python train.py --hidden_size=128 --norm="rmsnorm" --bias="none" --tie_word_embeddings=false --init_std_qkv=0.0436 --init_std_down=0.0 --weight_decay=0.078 --lr_head=0.00535 --decay_fraction=1.0 --decay_shape="linear" --final_lr_fraction=0.0 --max_seq_len=1024 --doc_mask=true --max_steps=2438
Each number is 200 + 40 x the weight over its row's rms, rounded and kept within 0 to 999. Layers, rows and columns count from 0. The size before them is the row's rms in percent of the matrix's.

# down: layer 20 MLP down (transposed), 320x128, rms 0.146, rows 112-146, columns 64-127
# gate: layer 20 MLP gate, 320x128, rms 0.153, rows 113-147, columns 64-127
# up: layer 20 MLP up, 320x128, rms 0.152, rows 113-147, columns 64-127
down112,097,218,222,273,225,258,194,161,214,151,246,233,219,165,211,238,227,184,191,286,185,158,166,228,239,242,250,258,239,171,138,180,208,206,215,183,158,137,159,159,241,154,218,195,230,236,303,159,190,252,261,224,226,203,259,142,244,172,241,186,194,180,150,207,180
gate113,098,198,90,150,196,197,191,192,286,248,206,214,213,131,220,209,201,209,132,182,181,186,170,213,153,193,250,205,221,220,265,218,153,212,169,188,275,230,200,255,208,122,164,170,202,148,240,164,193,233,232,271,144,182,245,250,141,175,148,188,153,252,175,169,252
up113,099,137,159,170,192,157,264,221,249,219,145,195,175,232,238,152,203,246,202,228,240,303,153,197,155,236,95,165,252,142,205,213,237,149,216,209,294,178,95,174,188,220,172,166,203,208,251,180,231,257,169,195,215,252,215,181,194,270,191,138,254,165,306,210,221
down113,100,257,198,208,248,257,245,195,251,207,217,201,224,224,189,197,236,137,240,247,124,204,251,170,142,188,233,237,178,191,234,226,194,284,163,219,150,297,224,118,203,175,264,155,199,201,144,207,178,206,200,158,234,133,163,122,211,236,194,190,173,141,200,168,221
gate114,097,206,228,183,248,251,260,188,232,200,203,264,208,204,233,168,171,212,153,249,123,199,122,160,201,217,193,180,154,186,132,212,152,227,136,228,164,186,185,190,162,146,239,203,179,214,226,238,126,244,142,220,203,127,187,247,280,215,207,217,206,141,184,170,154
up114,101,195,164,201,208,212,263,238,242,159,182,131,201,172,212,202,192,202,204,162,211,231,226,214,256,241,99,197,169,270,267,210,251,175,168,178,242,231,182,149,157,150,220,215,218,170,177,189,89,243,221,217,221,126,191,191,183,158,199,189,244,307,190,109,256
down114,100,238,233,225,203,204,202,211,166,169,175,188,194,190,163,164,155,256,138,157,158,206,258,210,225,219,230,242,249,249,160,151,160,171,199,200,192,215,146,200,153,194,212,241,245,111,229,185,160,203,187,236,116,189,212,186,174,107,163,220,245,147,178,135,256
gate115,099,141,226,154,222,144,138,173,215,203,174,228,200,227,155,217,161,169,252,159,262,221,100,181,202,207,214,187,280,205,224,225,194,153,210,211,210,216,209,174,249,226,196,210,194,244,308,236,202,187,163,187,213,203,256,269,193,162,243,222,212,239,240,152,185
up115,095,232,201,126,136,217,200,235,185,185,255,140,136,284,199,157,220,230,257,206,246,232,260,198,263,206,117,148,183,193,206,159,200,197,209,154,201,161,230,203,207,192,166,187,135,196,220,207,202,248,215,134,156,302,145,217,110,236,237,174,231,197,204,160,213
down115,099,171,211,246,181,195,222,231,287,206,199,187,241,152,200,137,233,155,184,222,172,154,153,156,188,211,222,244,234,157,205,231,278,217,177,205,199,256,205,203,185,230,171,163,196,241,172,158,229,172,159,225,220,191,138,203,176,253,214,216,180,301,236,202,190
gate116,098,178,183,191,166,141,192,185,190,200,171,203,177,236,151,158,210,122,149,162,310,198,218,164,192,174,205,139,182,197,237,184,257,223,78,210,242,236,200,175,150,228,226,224,294,215,192,225,163,120,155,193,163,243,232,166,209,186,183,140,162,190,164,294,177
up116,092,200,164,196,232,214,179,188,247,249,254,186,135,179,163,219,202,217,164,210,195,160,146,197,233,193,207,191,224,185,266,200,303,203,206,271,184,127,203,256,201,270,192,175,173,182,156,216,109,172,101,212,160,267,220,217,145,222,125,177,168,268,181,195,164
down116,094,178,177,171,140,213,206,246,154,243,202,242,142,195,222,249,197,165,221,189,212,233,197,295,178,133,193,218,207,162,254,135,160,221,220,230,242,221,193,225,229,238,257,236,197,200,176,193,248,197,171,219,164,137,236,208,189,157,161,240,216,73,273,161,219
gate117,104,183,111,239,253,179,199,169,120,266,209,178,179,216,217,174,187,197,302,180,234,205,163,224,243,206,224,197,173,256,192,147,235,194,205,172,226,202,162,198,182,170,205,235,233,216,285,252,210,165,223,234,187,210,279,164,191,251,264,155,230,154,245,166,255
up117,099,234,143,243,175,177,110,232,209,253,178,223,176,169,138,156,161,197,271,137,222,156,227,268,145,252,136,182,179,194,203,150,152,230,199,168,242,232,190,199,172,206,225,201,228,257,243,234,206,197,244,189,239,200,228,200,266,234,170,198,245,196,167,210,246
down117,104,169,175,170,163,154,178,156,140,156,127,218,171,200,202,183,192,222,206,170,225,165,231,185,154,200,205,109,248,171,184,139,160,147,156,218,212,160,283,187,190,210,97,209,130,235,194,244,263,182,207,232,211,161,242,222,237,277,261,179,147,310,250,224,204
gate118,090,246,180,176,166,191,119,178,249,184,183,167,163,252,157,222,136,180,208,189,249,234,214,196,219,246,188,173,121,227,140,247,200,193,279,135,173,217,222,169,177,233,196,281,191,206,253,158,238,172,245,173,206,246,125,139,224,194,228,184,194,198,206,264,227
up118,099,226,224,233,201,122,219,249,218,212,216,223,226,151,175,240,249,240,215,175,139,259,109,222,203,170,212,217,210,207,183,182,240,149,197,135,153,160,258,241,218,239,221,217,214,159,220,202,198,189,210,326,243,215,177,227,229,182,233,227,249,188,160,270,338
down118,107,246,179,184,216,185,207,180,238,148,194,189,172,208,220,231,218,244,208,198,177,167,159,188,276,257,230,242,174,203,190,218,173,224,216,187,253,218,232,174,183,186,190,203,209,142,181,175,130,143,227,153,215,269,166,153,257,156,151,182,191,144,170,190,265
gate119,098,167,229,201,214,168,200,115,202,163,226,213,199,171,227,222,184,193,207,224,242,205,194,214,268,157,202,190,233,174,178,171,194,187,184,139,196,135,144,218,229,161,130,128,281,220,185,241,224,291,178,182,117,163,338,183,207,317,216,150,181,129,189,209,159
up119,099,209,275,132,158,196,182,166,287,156,201,203,168,198,197,239,126,216,159,182,246,192,252,184,203,128,306,175,263,191,227,228,208,169,167,173,219,262,188,245,171,191,142,210,166,235,207,225,193,203,247,190,140,211,267,174,167,179,233,120,203,176,173,228,167
down119,095,188,156,129,211,260,234,227,162,158,283,245,202,161,278,205,256,186,230,193,228,93,252,235,145,248,165,250,251,196,227,125,218,180,140,216,142,193,141,190,263,210,290,180,218,239,179,142,236,236,135,208,138,214,206,169,249,258,227,171,167,187,143,181,172
gate120,105,212,187,185,132,169,189,235,158,201,271,286,241,203,125,200,220,206,209,194,206,186,239,169,233,188,240,231,188,173,282,215,191,242,163,289,241,252,231,208,226,176,219,161,195,205,140,195,217,174,186,238,225,261,241,208,151,200,228,210,157,265,241,173,185
up120,105,93,241,232,184,173,218,221,193,168,215,215,185,278,236,185,240,223,224,175,120,312,209,213,187,263,186,185,128,226,151,248,213,187,216,231,203,235,226,216,214,197,277,160,99,107,250,125,179,179,203,181,238,185,237,189,191,204,189,153,175,202,255,172,220
down120,103,259,170,217,137,256,217,234,228,180,168,172,172,183,260,199,232,255,152,248,191,194,155,177,203,182,177,234,190,144,244,208,237,198,205,254,209,171,187,214,236,195,253,230,256,193,213,160,193,146,204,187,225,159,196,177,268,145,210,235,282,118,282,160,220
gate121,099,256,178,183,207,196,215,224,182,204,315,268,198,181,191,141,194,177,212,174,230,206,279,166,207,174,203,195,146,259,165,231,180,128,135,147,206,166,211,135,194,214,195,121,144,266,249,180,191,215,209,216,178,245,116,177,182,200,218,229,204,138,145,124,253
up121,099,179,162,142,242,237,127,216,200,200,189,204,268,193,194,112,151,168,175,255,229,206,258,188,196,229,212,294,160,224,140,249,210,193,146,165,229,218,237,140,279,229,191,159,263,191,187,191,168,184,235,138,242,199,178,191,209,215,191,198,270,213,264,127,195
down121,097,289,137,195,213,178,202,241,202,220,174,176,171,171,120,202,165,203,165,184,165,241,255,184,222,158,217,228,193,175,138,181,181,196,242,229,255,204,134,232,163,195,149,164,190,164,197,171,223,208,251,128,195,184,174,214,136,191,178,143,238,209,209,203,137
gate122,096,176,158,204,192,175,143,204,189,183,188,229,201,295,228,158,218,199,193,211,207,174,218,185,202,194,213,280,193,248,264,214,207,179,247,151,194,199,188,246,187,148,242,248,242,113,172,223,190,193,190,226,187,183,166,163,89,217,256,173,146,236,186,233,174
up122,103,137,237,232,122,212,116,204,196,194,149,206,202,201,125,157,162,208,230,170,220,151,215,130,223,211,159,238,209,172,188,169,257,202,237,288,177,191,270,163,140,211,180,214,162,210,257,203,174,192,205,222,178,234,264,244,250,273,180,177,226,194,191,189,219
down122,100,221,139,265,236,111,197,162,156,227,192,200,230,193,145,169,196,225,219,176,175,154,133,254,167,166,246,314,204,218,204,220,234,225,116,169,136,225,150,254,180,225,210,172,159,163,216,254,211,168,164,249,201,227,159,205,215,206,100,196,202,200,161,226,198
gate123,091,146,168,147,125,157,186,180,185,67,238,247,244,204,153,222,203,169,194,235,171,190,278,231,232,162,162,160,208,281,235,235,150,209,186,215,160,206,211,232,184,139,157,154,178,222,211,157,215,209,162,278,192,191,246,128,209,199,223,211,236,129,244,230,168
up123,090,207,230,234,172,152,160,203,237,234,199,224,224,205,158,135,199,173,174,200,136,179,239,226,163,151,180,166,126,228,179,210,243,250,183,117,159,191,192,259,224,245,298,109,154,205,225,169,190,206,222,197,257,191,139,179,191,173,230,154,244,161,175,264,191
down123,099,206,184,170,186,171,184,232,222,196,206,191,207,138,222,144,141,250,146,232,198,229,191,246,218,178,164,209,191,245,267,206,285,202,245,211,164,260,207,227,270,173,162,261,220,196,193,199,239,181,155,204,148,187,264,181,150,176,183,124,124,248,220,225,210
gate124,104,198,214,215,207,241,151,164,281,218,190,247,215,243,156,171,187,236,189,235,233,165,165,158,224,202,259,132,262,207,168,211,218,193,192,109,262,252,214,175,163,162,155,213,195,175,229,212,222,252,270,220,275,261,234,175,226,223,203,150,175,195,215,220,228
up124,107,158,155,229,209,208,168,197,213,202,199,191,229,208,187,196,134,260,184,191,214,152,204,118,239,147,187,135,210,203,258,177,171,189,167,168,240,177,243,298,172,238,178,198,206,186,179,208,196,145,123,187,130,172,274,224,175,292,231,265,100,226,232,143,215
down124,108,239,165,251,233,243,250,251,220,182,261,159,211,181,199,207,279,163,278,154,200,153,195,213,206,230,140,219,263,277,209,171,194,230,305,224,211,203,158,169,236,231,239,205,187,252,184,223,251,180,174,186,99,218,187,208,221,209,173,138,188,205,196,233,219
gate125,107,231,159,165,230,161,197,255,203,215,169,203,193,156,224,178,225,248,214,176,162,146,173,99,206,173,194,175,142,222,237,216,223,191,236,150,213,233,182,243,231,224,185,218,218,180,198,206,198,291,225,147,150,165,194,161,195,217,202,187,153,152,224,160,158
up125,105,181,232,179,72,170,152,101,220,196,208,205,169,225,188,232,242,158,176,156,231,218,234,212,186,247,218,282,223,235,191,240,220,148,205,228,181,237,287,84,252,188,229,190,218,207,271,207,257,218,124,181,191,211,154,130,244,209,160,214,226,244,240,226,227
down125,103,221,226,200,251,248,179,182,180,183,203,206,182,202,241,203,136,114,154,200,231,131,225,235,286,203,152,223,196,159,159,219,191,137,164,263,200,177,180,204,167,164,246,233,215,165,211,180,199,216,171,182,169,235,226,167,226,132,243,176,205,235,212,174,210
gate126,096,183,193,207,225,190,200,246,188,173,160,143,253,182,175,216,199,169,162,183,258,216,224,185,152,195,201,219,228,186,111,303,254,222,180,176,165,216,254,182,192,284,236,188,184,163,267,258,189,179,234,245,219,174,202,193,219,297,167,239,197,150,249,213,224
up126,094,196,212,155,128,133,156,218,212,169,274,173,144,220,192,191,173,189,203,239,242,224,229,161,195,235,227,279,212,201,249,236,190,193,131,214,281,255,169,228,216,188,247,245,219,197,227,294,196,226,193,149,249,166,139,234,262,210,212,279,191,257,153,140,199
down126,091,224,231,226,218,202,204,214,149,219,300,107,213,197,243,175,210,190,186,185,179,209,268,237,217,170,198,230,145,215,224,133,164,149,270,269,222,244,230,165,163,136,171,222,245,210,245,257,152,244,179,255,278,208,165,163,227,197,194,275,218,208,243,190,156
gate127,107,186,159,142,207,216,122,203,221,225,199,223,142,281,160,155,203,260,183,220,197,197,131,252,180,202,215,226,225,190,218,213,221,154,210,180,160,156,249,155,234,198,240,147,168,206,226,281,159,137,183,181,255,191,201,195,184,165,149,161,146,216,170,192,191
up127,098,234,184,244,225,173,220,130,200,235,134,238,235,174,195,228,236,228,206,189,173,221,211,226,156,313,183,301,249,274,179,207,183,211,173,298,231,178,256,293,226,230,180,188,232,247,182,161,177,304,240,118,276,232,235,176,230,189,285,218,180,194,189,202,242
down127,099,264,140,141,136,238,204,249,261,193,155,155,162,241,189,178,191,215,182,158,193,219,175,233,252,187,182,177,181,263,205,188,219,169,186,147,229,160,250,221,171,204,191,262,161,158,175,211,211,189,198,210,222,228,192,167,147,276,193,231,173,117,160,240,165
gate128,109,234,220,190,244,199,182,173,107,196,203,243,227,159,155,178,171,211,203,208,194,267,106,206,258,228,188,251,250,226,167,246,188,186,219,225,157,208,196,162,191,227,205,234,298,206,246,197,190,160,256,188,317,231,148,182,172,194,172,232,184,120,183,195,158
up128,099,247,165,214,197,217,116,145,209,250,151,220,153,200,203,147,238,203,221,131,184,188,241,223,200,165,105,272,275,101,175,190,210,175,182,177,202,201,155,196,163,231,170,254,197,206,224,244,200,175,272,211,144,201,219,197,259,228,197,189,267,224,203,216,204
down128,103,149,199,196,159,197,183,216,233,182,198,168,169,264,189,228,187,238,158,133,188,142,252,189,182,257,274,195,158,234,172,223,193,207,156,196,212,264,200,208,243,204,271,151,233,191,185,207,244,188,197,245,273,236,220,273,231,178,217,230,218,258,211,154,165
gate129,098,163,203,109,228,195,173,220,220,174,204,271,183,205,174,297,247,206,264,195,215,221,254,135,257,156,194,146,218,202,178,193,247,215,162,163,137,242,123,202,149,195,154,128,173,178,255,205,196,224,205,250,193,242,173,214,257,211,192,156,268,161,212,294,218
up129,102,198,214,283,215,211,187,192,195,167,118,171,176,187,217,199,132,222,255,230,186,162,224,137,205,169,179,185,235,194,190,215,232,216,304,212,146,157,151,250,202,224,156,175,188,214,200,170,264,216,178,204,169,167,189,174,160,246,141,210,199,197,288,207,231
down129,103,110,219,208,249,175,232,252,140,198,192,168,179,283,193,192,217,184,188,218,191,203,272,237,144,163,204,151,195,197,243,105,193,207,230,256,258,195,179,215,240,140,121,164,196,279,246,238,177,174,177,222,165,153,211,177,219,189,308,245,221,189,138,234,184
gate130,104,138,158,269,192,123,247,179,150,268,222,195,205,231,254,125,239,239,215,155,186,180,136,130,236,242,175,192,196,198,260,187,201,203,263,187,206,202,135,218,215,238,205,204,201,208,186,147,105,207,154,226,173,192,118,134,235,221,195,187,209,155,142,186,270
up130,101,207,261,175,220,185,218,258,287,209,205,210,149,227,172,211,221,161,265,231,139,172,180,266,144,182,253,224,171,199,218,264,183,239,230,151,235,130,146,201,262,168,185,196,185,255,178,150,198,145,140,162,140,202,205,210,196,216,206,192,150,249,186,266,225
down130,106,228,203,224,206,247,190,209,185,215,236,183,243,220,152,138,140,147,220,251,221,139,180,164,124,244,224,151,161,204,216,171,216,205,226,177,179,239,263,147,161,135,205,136,194,229,224,159,240,190,216,213,222,234,159,210,178,219,174,208,207,314,230,191,161
gate131,102,198,282,197,177,260,196,177,185,135,185,217,232,260,260,194,198,214,201,174,182,239,219,188,150,237,166,184,232,251,127,272,178,207,266,243,206,143,179,195,149,123,220,279,267,243,65,170,208,190,205,241,146,253,156,238,280,159,252,161,257,203,229,160,183
up131,099,234,200,206,162,249,148,213,178,136,178,169,218,210,276,193,210,177,174,183,223,220,178,198,204,209,161,202,161,289,167,237,227,202,144,225,124,175,148,158,170,229,160,198,225,229,225,159,160,170,173,179,257,221,174,197,213,172,188,191,201,188,141,154,171
down131,100,159,280,174,187,144,139,218,194,188,250,238,264,182,167,170,254,177,194,195,169,245,233,200,200,203,143,247,177,238,194,210,179,295,150,279,122,244,256,233,149,227,246,219,170,232,221,187,210,191,200,171,178,196,174,164,111,208,197,180,210,119,143,219,131
gate132,099,173,193,230,174,117,124,180,167,242,212,212,207,237,230,228,222,204,223,199,216,141,171,204,245,167,134,213,168,236,209,199,223,237,205,187,210,193,204,161,175,192,197,198,108,229,205,167,240,122,155,195,183,199,204,188,201,128,219,135,236,210,138,200,255
up132,096,220,104,202,162,150,247,218,290,186,240,145,211,175,205,138,211,226,129,228,214,252,187,175,155,128,252,224,229,258,225,231,235,208,143,197,160,239,243,157,274,175,213,190,183,263,193,182,261,290,192,157,178,180,215,186,250,249,238,217,194,218,200,206,169
down132,101,218,175,241,205,278,198,218,229,134,249,188,240,201,203,195,181,181,203,222,229,190,163,181,240,233,222,233,225,206,219,136,190,230,170,249,99,227,199,191,202,208,140,154,217,144,164,181,285,278,286,145,243,209,189,180,189,249,202,237,186,225,166,198,202
gate133,093,161,220,244,218,198,197,171,195,245,193,250,222,195,286,170,226,214,199,202,226,168,169,172,253,289,231,238,211,222,173,229,150,182,177,183,211,211,217,223,196,174,263,190,214,215,248,180,233,163,190,214,161,195,224,201,243,88,212,183,195,236,225,139,125
up133,106,215,201,167,223,187,131,161,267,167,122,161,203,235,215,196,168,215,265,205,116,253,286,181,198,245,116,113,185,193,224,206,221,164,194,197,238,154,186,151,107,243,170,266,160,206,247,212,203,153,244,220,142,229,231,213,222,169,211,172,209,262,178,212,232
down133,113,265,231,215,188,171,152,240,208,228,131,154,169,231,189,160,189,195,225,193,210,315,219,141,148,270,216,168,165,170,187,225,193,223,128,227,179,150,153,234,128,201,226,238,212,256,220,157,242,221,211,264,157,220,126,186,271,189,205,149,230,252,212,178,203
gate134,097,142,238,193,200,175,156,197,205,208,191,148,183,210,300,175,229,125,237,259,242,260,187,218,226,221,243,175,165,220,143,205,191,217,167,171,277,210,185,241,143,170,153,194,194,171,209,170,225,221,149,203,164,142,202,139,212,222,174,274,147,192,360,223,178
up134,095,208,211,136,214,157,232,169,181,226,244,166,186,188,227,248,162,182,217,142,118,195,159,109,188,203,143,169,248,190,230,188,255,195,155,248,192,183,176,184,187,223,209,237,170,208,216,216,180,228,218,121,291,157,183,257,220,211,237,185,207,290,226,207,208
down134,097,214,151,214,161,239,213,194,142,251,153,208,210,177,224,150,177,240,245,261,190,198,144,255,180,203,255,178,166,157,299,274,208,160,193,186,202,223,171,227,173,178,103,314,179,230,169,158,208,211,188,222,244,205,190,198,197,241,268,192,222,227,172,224,228
gate135,093,260,216,185,207,249,186,181,152,197,248,213,243,175,210,258,294,244,208,129,132,207,176,226,219,209,224,118,199,189,198,215,195,241,238,242,119,200,186,229,206,207,225,127,218,240,238,162,185,255,173,195,171,289,118,176,255,149,216,201,241,188,186,92,217
up135,095,209,158,193,210,169,225,137,154,185,216,258,266,249,207,196,182,155,217,244,214,165,197,124,183,188,205,210,145,203,215,178,158,240,272,238,235,183,202,216,144,223,242,210,244,185,156,188,185,264,133,195,285,131,222,111,206,171,214,190,222,239,225,214,233
down135,094,242,262,193,267,200,194,240,165,194,209,201,185,203,247,194,277,252,199,219,159,124,198,183,189,269,196,158,245,221,189,202,204,289,196,183,195,230,190,211,192,222,190,246,236,212,172,138,214,210,134,193,126,192,186,231,223,223,169,165,135,201,163,173,153
gate136,095,173,172,151,253,191,109,249,245,166,184,163,172,230,175,146,280,183,239,214,145,178,185,219,210,127,210,158,164,238,221,150,274,209,141,188,229,158,227,219,138,159,260,169,239,198,247,254,186,240,217,193,189,190,186,181,192,252,234,241,213,218,209,188,199
up136,096,301,170,218,125,138,205,178,221,125,205,210,163,276,139,268,209,206,201,185,145,265,194,128,158,212,134,197,165,213,232,190,167,225,233,201,215,232,197,190,191,250,234,336,159,200,200,174,278,181,196,179,142,252,211,177,264,255,181,213,195,242,158,209,185
down136,100,224,160,201,229,205,143,303,153,190,164,192,186,224,238,211,228,292,185,238,191,178,239,217,192,226,238,179,247,154,172,160,128,302,185,269,195,178,107,181,174,197,164,218,166,171,133,265,187,212,181,166,212,158,161,150,200,204,219,162,143,186,191,185,215
gate137,100,197,173,245,209,167,186,230,288,231,195,195,227,202,234,127,215,257,214,238,233,193,221,200,277,205,194,123,263,230,209,212,215,238,205,225,171,250,227,220,208,122,155,298,193,182,200,202,201,180,171,229,240,161,181,247,225,173,160,124,196,192,216,198,177
up137,095,224,251,263,246,207,213,236,250,168,131,168,200,238,215,179,171,220,252,202,291,157,195,132,139,144,236,196,191,241,200,265,183,213,248,181,163,131,190,234,222,190,149,242,162,184,229,148,218,170,222,224,159,186,175,180,200,151,208,225,258,142,190,259,167
down137,093,201,228,221,123,189,181,202,219,177,253,249,222,109,180,223,127,225,190,215,178,122,130,210,243,191,176,244,236,213,121,210,252,153,212,227,222,198,188,200,139,185,251,194,243,179,275,207,188,227,136,235,159,186,187,241,250,167,203,194,256,232,209,234,177
gate138,099,272,294,243,208,248,213,205,157,265,244,177,260,185,174,203,247,196,163,200,201,168,189,249,210,196,194,171,257,195,282,236,219,231,193,186,200,226,204,184,163,175,128,118,180,229,208,130,192,207,256,182,200,235,188,187,216,147,303,198,166,205,217,170,286
up138,100,145,91,224,179,185,169,253,185,149,186,315,199,155,167,168,165,235,156,283,192,250,155,217,209,217,163,168,240,100,175,211,156,188,274,171,245,217,203,247,162,214,221,235,254,189,206,178,218,174,157,174,198,206,241,172,203,186,132,167,242,171,160,199,170
down138,101,195,151,212,269,184,237,223,199,214,182,79,228,240,187,172,206,179,183,290,207,211,272,226,182,216,257,233,86,228,144,255,164,211,133,173,199,216,173,181,175,239,170,196,220,188,146,215,162,106,178,195,220,234,211,252,181,207,156,165,231,248,159,161,183
gate139,097,215,189,256,147,275,146,268,150,253,257,213,177,265,196,168,191,253,131,203,137,211,226,195,240,228,199,210,254,181,267,185,199,185,262,208,201,198,246,143,160,188,202,129,169,171,165,174,209,172,235,209,177,167,189,221,196,132,257,198,233,262,164,199,249
up139,092,202,185,294,211,141,253,169,244,111,219,244,225,254,206,191,212,171,216,151,233,212,200,223,180,193,146,244,128,134,92,196,231,149,144,192,208,184,170,202,268,221,165,219,138,142,211,236,204,188,169,246,209,180,228,173,257,188,201,217,225,165,207,210,150
down139,093,212,194,172,218,149,129,231,196,207,182,185,253,222,216,161,204,234,208,183,265,212,145,193,172,235,214,206,226,164,177,193,213,219,210,211,227,198,168,217,264,156,192,283,247,152,246,186,210,208,145,132,131,202,282,209,232,186,179,197,221,147,178,329,193
gate140,095,202,203,218,284,192,229,220,268,143,174,161,175,207,262,211,275,217,179,192,199,207,230,205,292,200,242,230,236,158,170,218,166,237,174,164,216,271,257,226,165,174,255,218,246,269,172,215,150,182,203,228,211,230,230,131,151,196,236,198,138,239,257,176,178
up140,101,258,212,218,188,146,206,247,333,187,181,183,205,204,202,219,232,216,171,195,198,199,178,221,193,164,271,224,190,141,191,151,247,231,265,204,209,215,242,201,188,142,158,212,211,175,226,247,196,229,207,126,193,175,271,210,182,287,243,242,131,209,219,235,197
down140,093,240,172,155,262,262,157,280,306,230,203,216,167,220,168,215,200,188,179,212,226,208,159,216,230,231,295,253,196,203,170,144,211,113,200,224,196,202,304,168,215,185,199,180,270,248,190,200,235,182,245,178,258,169,209,192,192,240,204,203,198,263,210,291,215
gate141,096,171,242,161,208,173,226,212,215,199,136,169,190,236,271,258,219,198,249,158,187,190,247,221,211,248,216,210,190,271,247,162,194,184,266,141,157,138,205,226,201,170,253,217,222,199,246,167,166,154,104,217,170,281,188,195,202,189,201,214,224,108,210,239,236
up141,097,100,187,156,152,232,151,142,174,169,189,245,140,235,178,191,148,235,186,113,168,201,243,205,161,220,156,230,205,143,218,162,222,147,243,182,181,189,245,142,143,225,230,238,194,210,192,215,241,210,192,179,232,216,217,147,263,150,179,163,250,226,210,166,208
down141,093,184,196,135,189,148,248,245,163,221,208,242,190,234,202,170,241,296,226,183,195,190,194,215,181,149,243,224,210,204,181,216,227,267,164,201,213,183,205,202,255,188,153,219,256,197,190,213,237,205,248,186,243,196,274,216,157,193,250,152,142,177,188,200,245
gate142,102,179,236,227,149,228,145,189,243,143,164,237,230,251,203,206,276,133,160,247,192,167,233,105,247,206,257,155,198,219,232,180,208,255,278,275,177,241,212,142,226,142,250,153,199,221,175,268,199,196,230,214,253,188,198,215,265,220,199,227,223,179,210,179,207
up142,104,244,149,192,191,183,222,146,261,224,124,286,176,190,208,117,197,173,219,151,206,171,119,301,164,210,173,144,146,197,194,176,201,203,192,248,287,217,221,233,222,122,216,202,241,180,166,134,216,265,169,189,181,193,230,257,174,164,181,116,226,224,245,155,179
down142,104,201,144,226,158,231,253,147,237,225,224,168,180,280,291,229,140,177,172,134,235,234,150,174,153,224,153,154,160,66,217,203,243,252,162,214,211,189,154,182,166,235,156,205,253,187,166,208,214,154,195,117,197,209,151,207,207,291,114,139,246,174,228,201,193
gate143,096,233,244,253,227,206,232,248,124,154,193,244,237,207,202,170,201,144,182,200,150,217,172,168,230,196,233,165,127,144,162,203,213,154,193,242,221,202,174,143,143,245,177,234,223,232,212,241,152,149,248,194,160,205,179,229,188,203,216,229,270,202,232,159,237
up143,093,263,172,189,162,176,182,253,258,222,208,174,210,240,167,162,213,182,302,212,195,251,192,274,123,189,166,226,207,185,214,158,157,212,130,198,185,168,184,136,214,219,238,266,220,182,183,288,200,156,189,195,152,185,171,193,159,191,163,206,194,202,239,184,216
down143,096,110,166,247,211,228,174,203,172,178,272,169,189,226,152,190,277,212,206,233,158,184,136,213,181,191,195,172,160,238,186,231,285,292,245,162,207,223,245,217,151,184,154,196,193,189,254,148,212,198,200,228,157,269,167,234,175,184,161,258,186,140,169,230,197
gate144,102,215,245,242,122,238,150,195,189,139,258,231,228,245,181,219,228,219,165,195,178,163,239,220,240,252,126,207,195,194,228,145,220,153,261,204,150,201,171,133,243,192,204,206,262,194,170,186,242,207,124,185,197,174,168,247,179,231,165,243,175,181,96,191,202
up144,107,145,224,197,187,240,213,253,216,235,191,203,268,222,258,163,240,176,230,251,146,165,192,161,147,185,119,168,191,144,202,123,248,193,234,213,193,188,208,205,185,236,180,184,279,184,167,243,176,199,278,102,207,132,159,205,201,198,181,229,190,198,167,206,161
down144,098,234,173,183,154,227,253,258,256,184,171,179,197,216,181,205,147,207,230,235,176,209,145,155,168,250,199,245,218,172,197,171,269,162,220,204,232,192,220,143,228,254,156,150,226,169,202,207,155,230,222,192,219,186,213,156,216,213,181,200,210,133,151,113,154
gate145,104,268,201,209,187,109,232,208,145,252,258,257,239,266,177,128,244,206,204,195,218,234,282,144,284,139,245,176,178,231,214,160,214,254,250,224,234,229,205,156,192,208,183,110,226,196,183,178,219,159,150,183,195,207,142,190,218,176,192,154,225,227,234,225,236
up145,096,206,203,191,294,229,193,114,188,221,233,206,227,236,230,125,163,200,283,262,154,224,198,184,196,190,208,200,218,216,245,160,182,100,185,236,182,221,219,244,211,236,206,213,264,176,197,163,178,200,129,253,238,118,177,191,250,171,241,190,271,285,283,271,251
down145,094,164,234,251,275,179,202,181,271,214,174,178,149,151,191,94,223,150,205,171,219,171,187,208,187,158,197,161,179,212,289,164,195,146,246,171,125,237,152,175,194,168,150,164,165,201,245,225,219,214,158,203,217,184,191,218,193,188,113,171,193,271,265,205,210
gate146,102,130,246,209,186,217,208,182,228,219,198,207,116,196,226,239,145,187,188,232,210,232,226,157,197,186,258,176,110,278,174,251,242,166,285,170,216,183,195,248,208,215,177,156,183,263,196,137,193,132,211,229,314,209,201,221,249,182,172,225,174,212,248,216,181
up146,106,240,190,223,141,154,181,202,240,150,205,131,240,108,172,253,186,172,121,247,264,149,199,129,216,166,194,305,185,174,213,169,160,246,246,251,187,181,226,206,211,166,223,282,229,219,279,252,174,201,137,270,256,298,204,168,236,144,179,159,206,133,179,214,137
down146,100,192,210,168,223,251,156,273,199,197,209,216,195,214,120,218,204,192,175,180,115,117,196,265,131,189,176,155,227,292,207,168,231,237,207,181,138,202,206,148,170,274,109,242,219,261,206,227,222,196,270,116,179,201,167,186,197,206,218,162,142,195,153,252,239
gate147,101,188,251,209,165,254,183,221,194,172,194,184,226,178,181,190,215,241,247,153,203,247,173,162,219,225,251,133,216,212,180,181,225,274,168,226,263,151,138,246,199,197,149,195,242,164,239,170,175,212,269,229,198,168,235,163,105,218,166,177,199,214,201,153,163
up147,101,147,181,135,199,227,176,157,244,188,139,156,198,187,130,235,165,147,210,219,85,201,175,295,239,161,248,144,151,159,166,206,185,209,176,151,175,127,231,171,253,146,226,220,237,185,161,217,205,156,207,211,246,218,199,195,219,231,155,169,226,229,150,205,239